config.yaml
n_kv_head: 6
norm: "rmsnorm"
norm_place: "pre"
norm_eps: 1e-06
rope_fraction: 1.0
extras: ["hashed n-gram embeddings", "an embedding shortcut", "learned residual scales", "capped logits"]
final_lr_fraction: 0.0
Each number is 128 + 24 x the weight over its row's rms, rounded and kept within 0 to 255. Layers, rows and columns count from 0. Numbers have three digits each. The size before them is the row's rms in percent of the matrix's.

# layer 13 attention value, 384x384, rms 0.0757, rows 219-255, columns 0-191
095:152175145123110165122119136163141119160144127180127103134096094126151104138127089148122123101154116126133125109123119119142149152112131141125159139131126081124109132125152119136116175115094125127142170144125081155154159109115066137137106125113121108098114064108115106156143151119091165115117131124168128070124105155129128128144108109121128083134131111082199104137123138128121102102112149136134117068103133145123153146091144108161097069144147131155155135070154126148136110192102125133149158110111121159128109110130160139108128154125150155175120108118134179137155140136131152146
087:077125141143148124159100079094126129100076113120135124112179095094117129136162127097123134154152156161105149113123127195139121145189131102134081138135148135136178141153106131106192125164137117130144115151102171137100081099133134069114118122160136161158148130123115154096130140132126143164127137146142109116142131100127129127113145136132116146145093113159091168131087130100127182158164109125155143169153150125173120124137122099135114147136145124123117120145136120108130180090147132168132105107163148135074132129080147116161141095143117096107111097138159075122118132121111134091
106:137132131110132123152167109144134126093180143138156157146100102144123145146116139090128132151135146119127120141157097101116162109127135116130182086138136131140109114107124112152132110112174126140168105130103100118127110130130104144119132134134139091095108171135129111098113112113138082091115131104127088148140111079155134119142115070110103181091153099073108121147164151121126135095123113112137132180099143124100142122118167169108102151099077170168113094128095131118165102108131107111125116131149123129147118124164087132134098118122094134103135163130154119120099153128107125111
100:140087086145147146170129132113132141130153130121105149095132167136125138086118174157122146108131087137110135137146128110111106098085113141106119163119097128124117133144116156096100125105100147094090107143116141103120108136170149157106118094142115098175129104155158136132103165125151065128140121144072140153108136136133137109145112137157108140114124114142098134107169130140155147122106124150067130166132077101100161140128125154123167156120141129144110158100146168193123147105134106124083138197121112115122165163136078136106112136122131118134132127128094134153104069112088155139
083:176120130133149144101129094147162156123145136134126158104103113144121137160159104142115119185136092121160095101088132098154150096125135157126118097110111110104104130139100153138112117167159140127124113132101066143112195089108104140163108132115142109136122111174108143116132088154152156080129134147139149113134146118130122087121150107129116094122129145160131096134112135155142059097102130145128149114088124128152107134140144123104113063098168109146104128118136062167128073115129097134120135154115125124166114120140131127113104135090120148129123128115155180108085165145158127130
068:132135131117133148078099109136138126157127151109161135105185141152151135128147105143144155122148121162093122083128099144136138155116111078145151117140154127113122111120144118150137112109155131161119149135152093102088124124112152122140132144104159149126145148051134139129137166146091117144143112138130130135151171146129179123070115166150100110142103131186139156195114136150112151125134179123135097161153162101130150139127119113169088090141140086117133105100138127151128186120110140202167131087105141122121113128148148115111123116142099108137056112118144076163147156167125081152
069:137125160145131136132141120162133131165136102144096127159176125156131088136176120095151148162150144169085128076120140157150153152148117112148102126120143131089098154160136120113174128162119110160144142158136113124102104125086154115167103107101135133134172083106099155098134146097093130143099115132123151134115159130108168116050087151153155123138140117162149121116089129129078144129090143131143125105156145155157143143129109099168127102115169138154154127114138128110154136134095137167133100102130146121080121110155169079109134125152109130150070138122138122151076160163147091116
083:183148130125053095096168151133083133168139148078151130144116118139156111120094130133146124096116198086141155150116157136129095111100156128110151171112148127136109109109163084161096149062155131153124115093123152147163133180127137167146150156126111108138124143117157103171122124129094163114139113134142118143089109149147127162109129136105149121147160128151156117139162117118080108131109136136127109097121113139106108087151093163118139122109090111076167119144132136109080113172112130099137141108081144119137097120145122140126123110123121108121155128126086135107140109111168126153
090:163112098102140134159146138130136135099189148105114138065149112176130139116151134114111111141119121160110116101134090071117122116047129124113175134141114128105080141146118087161137118119131102130108108142161098120109096107145144132142124165151142078135115132119117099111120172115109112121112114119085135158153138101125158128089142136126152147112129091137148149167100204087177119103095136142125159174123135095100179126121128163132122133137151163157142125117125078151189110130158110157128107086164132123110119137130117132122098141103089137144117130117116115154153139125109124155
091:133135113141099158154163142105136125174135086125101137134115111114164122138123171158137105137109105152118112154142136171121095146137128134121123141138135149125136144105095169140137130132163114112151178123105145195129099100145141088111143144139142130137108242047136113119118157121124154181120139102151113117110067125101126144138117178116164130112142118119109122117108145111175153097141093137130137079192127150102131127125148100138111125117111127125135150144110160089156126155121125121156111139155167127132168111112114185117121114113144164104129105147118107091104108163111106103
077:114121116126107125143122162083115123135169125147134145110102136130130150126085167176143086099148108120166122168135160086128145097110128161095208119142118097170090128081123161127090127103141140113149149112096097119164130152123129160108141170135116088156104134150153101173112100109123115076124124112136132142117091114124068139164126126122108140098140107106095110154152133148109138128090104098111133098110132128086133114147135148108143141091094169121146116109092127147100118159080104101097142125121136161175126132195075190101088127083106137092156139138123152132116123113118120152
078:152149113092119149138152146111100129136078154132147147102075110080130146139128118089103079137105110146145096125119136125146162105091165137125144128104136103173087130132108121158116096149145140134109096109154153118128141126142140157149151176151144120146079159128170124142115097159129144093142131153133135144128131057098127142138144151117106176134152129133121102126109143111130117118104119152149127128103111091071119131156146156062124124113104142119104091128129081123143093130153106093129099135139145133178084137150134108151149137120102135140166101123111163123104099117103143119
088:102141108150090099078148147122083137112103109061152094164126132109148127085129171154141138073123143086116112138157154145115124131135147145127128134132138173168159093138150131098090094131130141134137145101157155127140137167133120153076160126120119184135128161116145102145127128154120137161171080113142138125099123147150114144141139127134128143136162138109124139132153103141116138152123121140100108139146125130122092123144100149118132145124081074095149131168141183118123131092137147095129131140091133144139146147120102191134131127136166130117142124088110096131100143119126120157
081:158137152178163131112107142139157117132177144078109139126159151159127113106131143157125161136123132121115164117117125091133128153086113141141154122147130130133088110116118093080111143050116105146126112108151072137113111123088153121094139111108141141106112116109130155150144189085113115136138149151096133146125127170167096147108088123129100103116107124166110161154127133144106152139108120108097130107115133146135171095102107079151128121136128137131149145128143141132140124141106150154139152117117109133105167133126125131129114110111125110137114165139117101145110120126153157192
087:134162147119150147139111130131137127153137125160143128110141124108143168165163099129159122144119046144132135115105099173157153143167117096157149081127133108136106151099083123144141143121165136104133111141087129137121129059081096108170115126094140120116115154119108120106110155136132117158143152113135142093119112114112130120092115142062115084143140094145103132126086134143158149106127139134154143085124122097142129126115192113135110060095151135151106134108105128116135138185111120154154129139149141125107141109171122126122141106092102133138113130168111135096115115159129125105
089:134133137159129147158071149135117106147119116088103125142120167097142118179148160122141145145147104133088118111115138084137134151117100142172089125125143130104120142143131119097106120145099150134140127109159186126125141120113172147169139089115132151164154157084128143134160112088151178154151106134136128152114136124102143123089119128144121125127098121142152171133120118144123096118110119123165110116144132101118126141105111087151188116156139110135157117121113167174107148138118103139145143168113147136098159129115083156117124095121135114106105108127125129132089087130126126116
082:083150100128101099116155116142118117130114145116142125126155119135106139107148138126161143100128140098117142136124095143106128146132114133140125080172140096141135110101166132132115119130133127142109116167150063114125118170111093129109143122154135166123154123158125119135141164139141058139112103127161096099131114141156142115119140106143098127141134144097122109113163149159189142106104193132112093175134174139136172151114134151168075119183094128126101146120126139158124167111111122132122155084153152157137151133135114155130109121132156121129106065090119088161121153125104082137
091:143159107111080120109165133107124130155095154048145139105121112132167121109111140158155121075135171045108141147117160169085113110099117117115172118146144117140134102105123173141088131053160133130104137131152113160129096156097127171104147132122149116081138193095107104134124146117132153151141119148168090141112096128127097132140105110133116132128109122116117139139130153119140163118123124110111139112119152152093129077123123123133127128131089107097138138126128157154163130162129149121130176091100124141126149117125107211143096097102138147123140118114116067136118110118171120151
086:133128142126154120151095161120096131184129147162118132150129115074123130121127123072086105126118104169133129121144149184126156107127140162151111157160123126149100151124114102124148106148117126151147114086126166116134140149161156129140128146128101110167114117127184159132143119146142148130122105143103164143124152091143127187137147113117121146142109130161132124126096108130120093137145107162153099144137135107119120144135133108098160138124145110103157139107146149123129133139127123111116134108131138116155109122115153071131154135143121119095154125131092173081106089117078146083
087:091135123111112168127100118104116117137132110124129109112151097127150159092163089110119144131117050130127111152138093180152133155127108098132108149156129094196124142100107112119153179143097172147103135131112141130151100099152102080089134142149128096137117100102182102150105159123117151125132148147112145110134089107135128142141122169105103134147131078133111127145093172114182162129135097126120122133111133166141130149127176072166150148132110133139078122151125114122146165183091115151117147122128158150139128132115119150117119130147115120112130070140116076136196109116087120130
095:097143121111134155159151108121132138088124110107112128106136075128160159085136105098130115180121130144115106113154118187119103150145140067104130181123116111149109142107078196161156115121164093112155124144114195156140083107151161097111101143150147142110114154125141115060115122130109157106128176144134129129136099088106139167135107136106128160134110126119098157147117181070109204143142078112140156125154127112111126126148148111103136143102108180139115117128156117083156114147103155123136093109156122128084079139129125133150134142137111109133133137152155104098144125115099107092
106:121102131155125107145149135125107135148144171069124128096148121091130141158146124076151113137102129138134129099114137110116127114112133116133133125137155174144083146124131123138152096143168090166160129079171190133149116153130188130130125128112142106173130161107165124124121100128139099135113088154106129112136179110093139134130158135110121155138092113154142181159071118133107104126163143167154120145130168078076138134129065139080160100137160116105206097130113141129172162107124125133138127110148142124136104152153091119178156112120098130103127129120134091102069107122135132111
100:152118154133140120141133121135125134139174124186108138139118126124144124129127101121110120142107122171134137128124174183120103125141125132135127161105095135132126158110114119114150164077109130139155127117089182161145142083129134098146117132132102086121124112138173115126089101123135134106118173121129139094150122170136118160161097120099113121126159115160156131114123108130106095118181110132145131090122111179144125101121136045123157134110154138155128124116120153099105104159126144094149130166110148122111130115097125110110163130157093112111148133162124159106169088131124144127
090:184117116135173138150095125121180132141184144126129138075129175172092152136138145194143116138144095138159120106122136090142136095118104157152133126128115107093100130113105106101089119128120156100104103117138069091099178117109154108152124124140118064144134088125106192146115166114167110121142142128101128138138137135156104116118132118159126116106132118173170123116145112126138095111111141133107152141112111127154126106113143121113131104105160122149098148101125112189096074139123096136119187158130118115118159122114130132080114139098130110133115135121111161129116098106110149172
085:143154140102092102112192145125107127152113144165146093115082113128176127146096089136127115101108112084156158156143145148118107134144141151097168115117109139167138115102146135169111159081148139101148177115115185160170134101122087166123132175096089135093094161138136043137115110158127136135114104118159120093128124157124143133185140145075117116138163131116126151113092108113127144138157139138133095079109141140098147106125143136155152106138093089105156119158116123105124126155167130093149130156135118122175102132163112185124122126110116129147167126134110143139184129136180117141
085:126141106140141127152100122096113118143120110109159093109163148099143129136162171137157116123112096150121135133115132130153125115147100114160102135144144111109126156106112115106168104167117149126123088111142153118118075131137157092154151145156128123209148145114116154152106149130152124158129123129143116135132126129122141136102142158114114132127126079163123189146117141176146135102116135158115123144180164113124134119117129090117145127130167114134108141138107143152098186159116101131084139121142141138143155128144100146136112107110109104083117097144062068134095098151095118113
079:083116149133113129130087135133119115152096123086116144155169158115121098156116177128149147117155124137109144130132130149141128160146112147142107113119129148102148114128137115089139138160107113134088096148185116134106127134110127128111101090123155130126168155071092197147139126111142143178141111145170120156120182138121123098070093152189163120153108113148117144117128116156149133119133131120103157141150143136127108160107113146158123118148160115105115141172129134153121138141125142158104131119103134116099185099088151115107115110109146154123099132127100079177124129142163105114
092:122120111117101094083135112103104140123083129075155134150114110138135153090096131107148164106125124040113121159167121137116116160153110089112133156116118126142135116166126159124092114113112166118127162147093139118130105157165151136087152139151108169094139141097149077137149116162124122083198127140123120138124093104138138131120088112133079151149132108132079146124176127135094185177136123117092082162168110113122094136126136170168115168124100089117109137127146162165098138090136158121102129159134126129130106158133117189118105126130150092117135132127135133155154130108127121126
087:082150120112105133083066114137107115180059125098121123122146112071137100122116126091125137101122120135116144106104107185162124165134112106125107157137163119146129129155112151149137119146126103187139164150138164149126108137150129107134144140133172153136117136116133127137139128125086158148146118167135134130082136064123144143096130159121139112147089149136129135180109119114116157147101138132142078118128142093128112162134151104132116120145114093098123115097179118114135200125087138168132121098108121113113125135117172080135149114159134131121109088122140061116136105138112122127
092:185123114124136125093139137097113134171137104110112117128101180123142098093126171157155113075151119138128159138121141187134097104091096129124100145143142114125128108115140107121061142067092161123062126140151133132154160135125149153138133118106066089129154115151126132157132140103164094168166119150145111141116147174137157102128105133150143122128180107130167098097159114127132141119127165155098099119125123139127134088094108118147123145139130090110135129135106167170109130140119085112124159164106129129148165126113109169114108137137103116116137090120102143149151065128154129168
097:113125130114170144170119123137134136083162138215129116130114108123117154128134128097118133182128097167134117134142101111124136098152132132114136112103091115128128156135097143125141122139120126077152122136087141117098131085157115096127113112147125102137125085154155105097106128130134088093094151087090132108184097100140114127142118099099115132092139101094112131123145141115165113131132092122142163156095102141148156147138172128121143136118122180163104126084118126126142117137134114111128117171179125113133123132140128106125142137125099126124124151139138148102147130138071148096
080:107091093154129109128092108160169136099190132108117118137185161190123163099150141183115178117109172191128103118135138102104079111103113114153115105167129146099148121098134100106132099128113119121096116142137050132099116139112133086125109086135122117139149145098108127121155167120119116139138144120091117124147119149154128121087107148143143103101140133154134105147148121163115136115144120136108143171168114128159164138107117116141104150125157121140128170129112146136131135129090114148127118105126105144095131154112140153090129117097117104132083120141127092148095126143110092188
087:121154165134143103143150130122110122116121139163135142176093096105138105125109116083120141156131130137132169150158117123123145164176167121132149126104107097143159157122122137121146157107144144098173142125059201142152147083148081137121116129121141115126111104159147087131118101118115124103114129101145116103124113132133124150160087093100136127144131103068111154111125132113113135159136109101128140093112125124102121119154141121125132145113102149142078093126125145079083125117115139118109120177137118124133115101126117079130151111158110111117147169146136167094182151111109145085
079:108117106122119140177150175086075122126105096166098113110084103076162144107106138092106106119133125119143128184144147115112138139123160109066138142133116145160141148145112160166120139108131141089136131134062176141162100138184131166101153171146100132145095125182153094140101106130127114122124110121128137149118089090095106143188127126098117143127136091064107155121109162130171144120131116117128115130107109116101125132138124155109145178149094144126135101149102147087131154132145113101114105134129154146155128153125087149156129139123113130107154127127109149118126102082101170096
098:089119115121155171164071143133124124101104108137113092088147114094119143129137115079095102144124090172154093090123119132148126139127116119129118136136119147136111160123116103148178110212130110138122129107142154111127129112189147107137115147136126142174107137115135152120106113144126167130105121145105160106143150079101139157126171169135142140126128142132140141150080112118137131132142129160166119160141125102155118157120109097089167119139163145134136138137117102131155157130174117141118086117168143126139091150099142105166145123134130124129119114129141127098146110123080134113
089:139142110101150131112157099164159132082131142151135164137113131165104119125161109178143124136127147110141108112129118095142135133133124106113151108123113123091163095141117109140109141127113177116099133157161045102100171116111105136179104105143124128073130071163085144088135150128151110115126161108149106120168105158120122088135134101154138117107142144127178055118193135124138084123129167122122147145107119169153157133125171151131082091127126125170073124111111080123125071106141101114138155111132101142130134127100147151106114145134145128132119123092160161157134186117122116143
089:144164132105124158121103088130144128138107104144108141142105117106111112141151149138120142141163139148108115123113112153169132098083127110134106126112143111106108120116086161124093142120126135133105121139129098148072161101107142139166129118135130168123126142132119154096138130096102165176142147129147114162128125124122117090092124138148166104128166134098163128122119163107139117081127130107136160102108092141123122112142182110122086096115138154136072131125156117134112093162091103149148126122078137146099138094052161115095123145136138135152144084115124173133090099112141138152
# layer 13 attention output (transposed), 384x384, rms 0.0746, rows 219-254, columns 0-191
096:133095114143134165065124177118095144144121115123122095145182105094156131145109144125170173123120120146109161099157134130105131107093098104116101140135142145146155106135126147123127133106140171163145156117193123128125124153089105159131138143142123119173131148128119121089108124101124131108121103078124140142116128098137131128093145120137113129134109128172134143092144105159122085078136092148102150111144114076089107145170086120157116116119140130156106144091101142162145126142141072100122158089087148117164122116114155134085116122114156140126132151164174091125146130147149105138
095:139154108142111057109148112122137128103099130128146143072089176100113135136122098148125076142139133139148111102118112121133116102076173131112148124106190148108095106158119123156101140116185136116083096149096117120115133140109134106140127117098126135131118126107118119170142092139138069131154150160108109137128128142154143108148104125124130154135138140118145118156133132122140137123110167099138168163138134172126119065103150122092124151129130135077119120142131106133140122143101174124130125161109128066095151102156104078153138133134108108148168129157117145104088121111123102140
107:122089133156150102142087156099116120153171111090101081130118157167148115162104111162116133157137127116154131075144149130125107172132142120131134076150075132142111148126139127125136128123111123098097136104116159143095146169158102112111144125125120147147135117120126110096123142125110202131085134138159121104116159118089111105153125158141122098112147151150170137094099075085072117101104128115145090088150155089130130127102152101156144135165098145174119105163179161099080138118131151169156133113163136125138120102123142128110142129125120143148073124133101144179098131121131111111
100:131146113072108174137099140159148109113145154108116124138142096150084102129171158107072093129124162115140089162095135136148130156182109138109187115146109087132131126137118097166157112170134108131201081133125121137150122096165180122127133122100121142119144114122134132148092150099158150129110145147136156109183147125175132148151178140117152127121141114122131151125102140156132140141126162135135120113123161122145173162118140155153133149135145116141172096115134135108138137169125142093152149169149115165132168108146123079152130148140117127124124114083113131136128079141132137136
084:098132139132140130079153144118107133170141109134125091160126103140137125112144137179150147165116103090118135109159139133103128178141116099101103115121100151125162139106150149141157173094116114158152158143137173171135143161131116131097146159159118106149152127119176120062096146132104119120102105107123135132148114113108094140116125138100124139131100131103128140095095131159132088118162132120113130118163139091131133186131099099169122129133118122174101119159122154131132146101137133079128131110080142164170116115109097115107135063124122122112092119136107133132155130106130118100
086:140099111129132095124167163137157093125098116152129132114116157108159148112127090121148136161135099167158147131100151099151150120093139092110111133145184145110127105143092179141124151116140122122111083152153164094087122165121096126124108153132125150135111146158122095156137119095122068113150113147136108128089127133136170110114094138122147155134131150104145132115182155167126108122153186112140155153109135135126123101117111105113133165130123152079130148144140110130114103138099139090143121147080124114120119096126144084123149139121101118113151128159116129110071113109121124130
077:117141087159119105094133157112140093122094095147119154095128126109150182110105115113115130148144118160130123120098115085130122126086154106103116127126188157122122096149094166137110149113143152114119091142114146116114103168078086109120131146120129136163125168135107103135131115095102056097119122145117133137099130132130149126109109126132139179153151122133130109122176145187116127121145205119124162139124126121094140116125096104137122145126114131082120150144142134136131113137145151083126124147101107123155138106127125110146151129117148089118142144161131109130102134108127107149
088:150118139114139160139109100135117127081109097138147144142171118131143128102116121076124151091169123138115161176153135091129148137134112119160094138113109106116151174076120130078147072154058127105142154120165102113141126118130109136162143131152166119101103145186128132103161143136138127120130097080140172132122121124073131136112112117147107133100086095126112111115123173105124150174122102180129092120076103147159132124147108165104135132137120119130133135115124098136122113126138070211134123124173100183115106165101141177099108141115136145114112134113136136132159161136138166135
091:113130161141144120115129153156158104160135134157119096174115124159125154113093123127135135145145126168101118116120166155143131167147095081108151099155129122111143138149131161118157136164158115097168132151108134104105136143161124126118104124106091184142164108140137048138111129087134146122125139137166132115110154108152110092118128144124150107142130169098156123121135101167089104102140177097156114132144128124132137120127177123148145144129139160139123111148148146072101123112105135057146137169096131140147132068138148058129138128142117135153141121119110131119074101118152138117
089:142143120128131121135147136174186150108117163129118062133104129139132134139157125091152118071126125114134125113143127093130130102139107143143118123154128140153112111131120075112134114124183171186074157120096123149078140132130143149108126095094074145133120086124144126166142106121137116138126121153109148153127159141125141104147148120132139142140135133161124104193137138104173146165135126124104102151137163132116119121126128128118109156113117122138138134139130125098145150136116091196075111128113123084102119149170165151144087134118128093154146143137157138156123143172101122152
082:127132153108133129144109139154134132144146131105128084174182120134131105128106154134122144102123118125140140137144128144121117134166118105155113109164070115148149141113155101091148092153093123164125149091139123114126125159144174134136151108128119136107152118110143132097144124125113203149083095128142146102124165133081148116176152153139114106089111115157150116122111123116118121148116096145142078090129113112156128144116143146153126141157112115150128101131152126097130147119158098177125111120151129145098103140084150165132093144110116129115103125121125125171148118157118123146
089:120159132113125113156120089155138135166189136111126141135134099151087101118079138140135132114148124119075126106187108139062125131191113130145098107121077159118127158086166113113137099129111109097134169107100099166120129130162160114122103099136111134108149119123148114103139134149127145147093118083148133134134128148118100127109113111154100103089084132125138116142097130138144148166110099151144093129145122149152135118102147118129143107136155120173133135112120125082136141103106133173129104143143150123141123156128091148111140104134138116138103148101092140135155156130125144108
092:143083142079125160203131130141097136084072109131159172155125139150141113149172106105123118110109135128164138190127127131139135097132106181151123143131093116125139124111093113128153126142112139124102128123157120130133139106151163135123130121166144146092092129135125169176115132167144129114165114157128117141145110148132160127125116127125144126117114119108113127124136142077123185164150072135130121102093135175173146142138105121111117156107113150109133137111101101152139118113116097238124106146177127166063142178121134157136119122126109175072120098099117150127142136131099149125
086:134141157116113126123098151141118115094100150153127120124160167125180130127133106125143127119097114170135131161086140120157162136084143110108116109167137135143164153145119184119133127141121126137161121130148128054133099166090116143160148184112112135115125131154106105127113132081118102131117099124133131102088150114141193134136134132122135131156157127116159108113158134153114133135137148108132159148112138128162118137131108179139097147129107176073121138139131120133139141124150147101146120098103106139101119107101164111132128158118115157127143118129160143140108085129121126160
088:101140099161105113089151146156153091134136136099116076135106142129115140119086136136139129143158126133136123065147132088117124105083144115127124148145155182141136097132145101125115151097140118175120122141103124121072142183110107142112083109127094112171144117150118086122120094118095132128087107126139119163119133145150140109156161112142095150169112159160143096146137121122162122091143162108104135153173131095101129084105141126117110120145107154126113133131166133116137142105127136082119135091072135094139140092158147091133145145140142052158121136152140096133102124152136072132
090:113139106101123117114148124119177086075122122133123134084108146126148120083164089077129144141132122141151143136115116116109104131151128134100116121157149132137082095126075124123116154108100163138135120148123137148109114145129160092100154131119104091146116118133116165157130092125122074124102156156089113119118120147153191150100112137128154170155133112127121103174136175143137138146164148120125190154100143132106152134136121160090111119115123144095110161103090144139139139179122094119095100133123093109116148103108157100155117121119104092094155141113140172157108120081113127133
085:135049098117160109151121155107138107128104097146116131140108174134166113156169099119146151138127134154177118118091147158171163115112122117114128134128166119128139091156099117142151124127122103116114134130163167123120150115112135155105106126116144173135117090123103136154107134122149101097154085182155100127093124130151149084100096133135120135130135143108111155099152085110102147126187114115128135101134122134096128119135124096123182147098082136114160119131143135138120127108102124137149114133094135139106125104143155103126163129103089167135107149149111110098073096126132105161
093:145097134116147150134105152146136129073101123140112115160139147117156125155140087113171161093112085178158123147105150109146161129135108117114105140152109126143171131129096141072159108135120142140117168116150124063131142137115143162140158150127156166089113100180153134152122132121151099146122092114144143084114136137115174118130128139139132147129137147119126101119159127083133129132154113149114078140095106130144105108152115156161152158147118142143084144103123112122120107116146096235151122120122141126099122172074180137100129154120137152145107146112141153114124145121115116139
089:117172126103123120157134069138118097152130135104131137075121135131074116096088138104125086136130137121099110108150097129098107114167163141127132115118105143148071152089158093152113115124146145091129110114107104176112128106148130108119123129115118139124142150115132127090158150151135155136102127094136102133127125132141105146102118121158137101117112093141116104172124129158142162162091131153132143115118125157139128126102128139075120119104154120149164124103115119132141126144113180120109081160166125115153156132140080147142128143137115121136157138102123132153167161151121128088
089:168123123127118100120134146151127133126104170140113128143156131125115118143121162175159088084140145185133084101130162108141142086086161149138168128131171126146126122170144125144112097117210124130117130127123090096127111133122193157168111103092112164129153144123120101133132105106140128116148106128141112141132162149194175125146136120140117150117111150151162095158147103135167134126114143114114125148164116144113133053125142124146125114118146120124132144105113080119111121109109148136161134120077148084114170123151120069152105145134136137159117133119099105090106103144137087132
094:153154122151109082126145131140136158125138139131122106128143119145095155171085149165153084087110113155097105083159147096116126114128173126134118107142155128125118172136152099128103115126157145115078137141060116096117129124165125137157164114115098153148135136093132100145146096116163120129132153115134131134125169138118121127161164134116133120149169154131164083127120085112143115105088143121144074170135126161165103096137169112165104148177129137136125136125155095098119116149121139174136143156139157084124162159147132102127108147148123096165098135131122135119136127142113114121
104:097161123112139118148130077139155080106095100113112180109153167190129143073084063101153127181144130129119134124142139139116131129177157112103115101149141141109054138097110135091134155127097121076087105116098138117084124140145088093120151158114122161108121134136145120117140126112133125131107125150157089127080103149136136119105076131154158129139125130120149092175141142169126176159133188140187133137093138180175119139107158141070108143130143167104128125125133122100089110105096138135169086189157109114156136103095124116147145130122105099137156149123118154154121137117127131117
099:128137089145132163106105109135106112120130160098098095111185128117123127087098158122139068099129152101097119140167121072128131142126164151120144129126120125136108147107167094115119121128155151157141130133124114132136115130106093114146165145108115097155120163157139122082153148127119171126114136084118152123142143112119099166150155126126129138128120106191116105157131131146150135130075126143093131122140131112123111141121125180099090104141179106149103120102110130150145141140144143096107160089145107114139143125144119162127084127116168091165135127144161122144152131149122137114
094:107137162100138143096125159122151127140172157162124065167126115096116125080154151123123105155107106114130127157128150116140142181140108113111160109143109126142152123142156138164153167139143105143224111134146166160146156130139151143136119129118106115135134101144162083111110139121112151118069122122133149105159127106143120143146159157088125135146111138094109164101109159182132104124151147109116141096150120097091151170127124154150118129136108134147131117154126167126155143154154138046124125089093095158157128088134144098125126122122119119119122106130130133132113110132122145118
091:140111098140117174153106107146092123129125140098134150148139111155129096139095153130142138082161134128100150134173134135122143105134104132152116171130090139133141135097148088071130084148104121153100174105151082112103120126132116149112141126161138117121114128178123176103145137139131190128149121067135133139149110114106080121130143128161128105115108120169122103122138134087145117145125077125106093138133126105148083133133122142143109106140162115151112118097113114129122114071124079219123128115145127154116104137106136179108090137136160133126105130139162123115174125163151130116
087:133135102082144077106131118171183083105105148149115130106144172151115132079135125093129106158167148137142106131129142136141106125119154145135162119142164130127064091150100105133124138131131131134146099130113135135089129154134177121118099070091120138115153111130134110155127091126118099152109128186127129156096116162140176095113113114137129176126116122127125104181138150110134162156157190103133149128116127143117120091114144149078133153116107133100162138135125149110121139132114132102139110157108101113107162096154137071178113150120102093128155119125113134131077094128129105153
084:120106144104118111104131128116148108098109114141143162099109150124153159123185093113129162145122132141190104154077135133135128114101126148112138159102174122132156095150063160140129126093123128141136131142137155101138120108100148136109114110103158129129124117146111151164119133116104062129157132177105121143129109159145175102107087110122145190143142119095115156157151155105131148130152154118141149162092125118119144108148092129118158163090091112093114151109130123143136122133138134106118097128106101132124111129130115113153139132148112119087142132125135123116106122091115125156
094:160074114116116104205161138114103151116109094111152159120129119123114092168174144148061113070138110161134125145126140109160124116113134154141150116142136107127164128106122094155132115140143124112127105128117129123134137110189160150127126107133162132109086136161124143183104122139154127110162155121104127123163120142129180142159132149115111111122124125122125119114107148097111103132099105143139096130091112175166148083098148114143141129149133129129124104130136084138107112145128127246142132149147164119081121167147130093123123116163117155116095107116110145096115105115119151130
093:163135136124110095154174122142135137105087137132153159095107144115127118131119118119169132129135138158110130109139106135112126071107143129126080135097195157121124108114109140142106123098129148102074122156125099116115108138104132133128086116138123127127106141121106140162162119120155031124157127125146120158127125169139191108094075089149126148111130131112099125154158157151148114150124140159154151152103102160141137074114102129099142148104113124104132172111127095132149128149119122131136103158074157087108138142138101098135143127146115137133152161117092121112130172130119108123
092:143094090103160212135103112146150125096104139122120147162115089110118112105161144087124160109150144136143130175110136082142162146152097137106154151136096092146160100126129124110161090159134132182218131104155110127161134087115154129101123143116153113118125107183133164132104158127137115129097117097126164125153136143148151152105135143108144158104112143123051156105137153142137128172161133120088106064120128094104151156146120161141152151119131101156120127080105172118134126131147093162114153080148095153119146132143151109120083140101143118109108128104167120116154126142145127135
099:118152136152113137122125156116119134171177162099120094126132109136102123126100170160097090137129146094090101078157131120126085167138147125144167106124119120137087137132167081160127139137156114123144100132083111182120142145138120112133121125096099134174163121095136106098117134131121198148106164137124133137135156103135088122161170133114119093143132126158157140130093113126133103088080153112141120114177140083111120118105152107121102108136131128156157092149148140118124140143123181067119164122131134108151159070137122118130123123125140107164106108132124118131116117140137116100
089:146124155120147138141145171134146151127094126176120118162110162126152138130169125106118111133106108124177138167099159104173153151126118135114142100148151090122119123188109154150140145150142110155140082175143173105132157123111109154140124141121114147125123119113134089177111127098136100142181126189141151121095147125136166126148158140092143135140153130093136144111157132154113123106143169123118135121126153143115146150150134119145116141125100151087156113142153123135111121154109128048137124140111105132105129099158145096137127135107073175104157100161122124126083102120108126151
091:113124111168081122101102114102094114127165139088121122085139127120133123148107158158107116102132154118091136074166107111124080123100168136153136132110126138143127137082140100125102107134119141120098147104112081154137098116120129105134164124122117068166149154127102144076162109150122185129112153108099136149145155104126088133150150112144118098139141098171141116126104093113132119094050099134145121148144123089153116104105123127129117097148120114152125119137113124130123149140157132160131161097153124109126144140115127152122115130121165089136108124117145133155160112166127116111
085:127141110107115135146102099156123130119155141084117144148142124162095089150121149134088135099159136122097128112152111161112107110158124110180136133106110122133118129097165090102144101164125134137109133097095071157138134108154185113109123091124128145119173134108123151125139109154156182138111133137135119133144154128124114119136143113159118095103122116165144079146096100079156144158087103130155111134133120148155115113118197116123125118144160094148145102101131117106105134119117096188129128152167159102125150150136131135146126115115135108154130120099125134138156120150138113117
098:133200158118133075137169090147163119154139149138137143110103132140072144107121133136152087167141143139098125117160118159093122104148148125139130108113129144108058135127135129145096163124176129085102119140092117157104139121159133109128103108130097150126157133075114110141138098125120120141127161133134098152127118137157124125105119128143132108121110144117141107187137121173171136155123136123146143147141128179122126116130167106104110114112168133109146131123135129121117119135081157098120097195121138077145141106172085117148130121136100117139161128116096122120123152130127132104
091:111069131153151162116129173090098150158162108146131084166125107094140132146151165161138159126090110100136132130120149127142150166103084133126137130127115117120169131147150143129155157128130130166158158126162170160155138125110106144134114156142145126154131118122150117127099145147114149114131109118143166121136131089120090134103123141091108124134115135098120175058108091111109089081148093123089100090165130082082126152147111096164137110127134116171118124153132163130135127130133124108121156067103133173150130126134140144095147090105149151123100120163123098087127118103150140111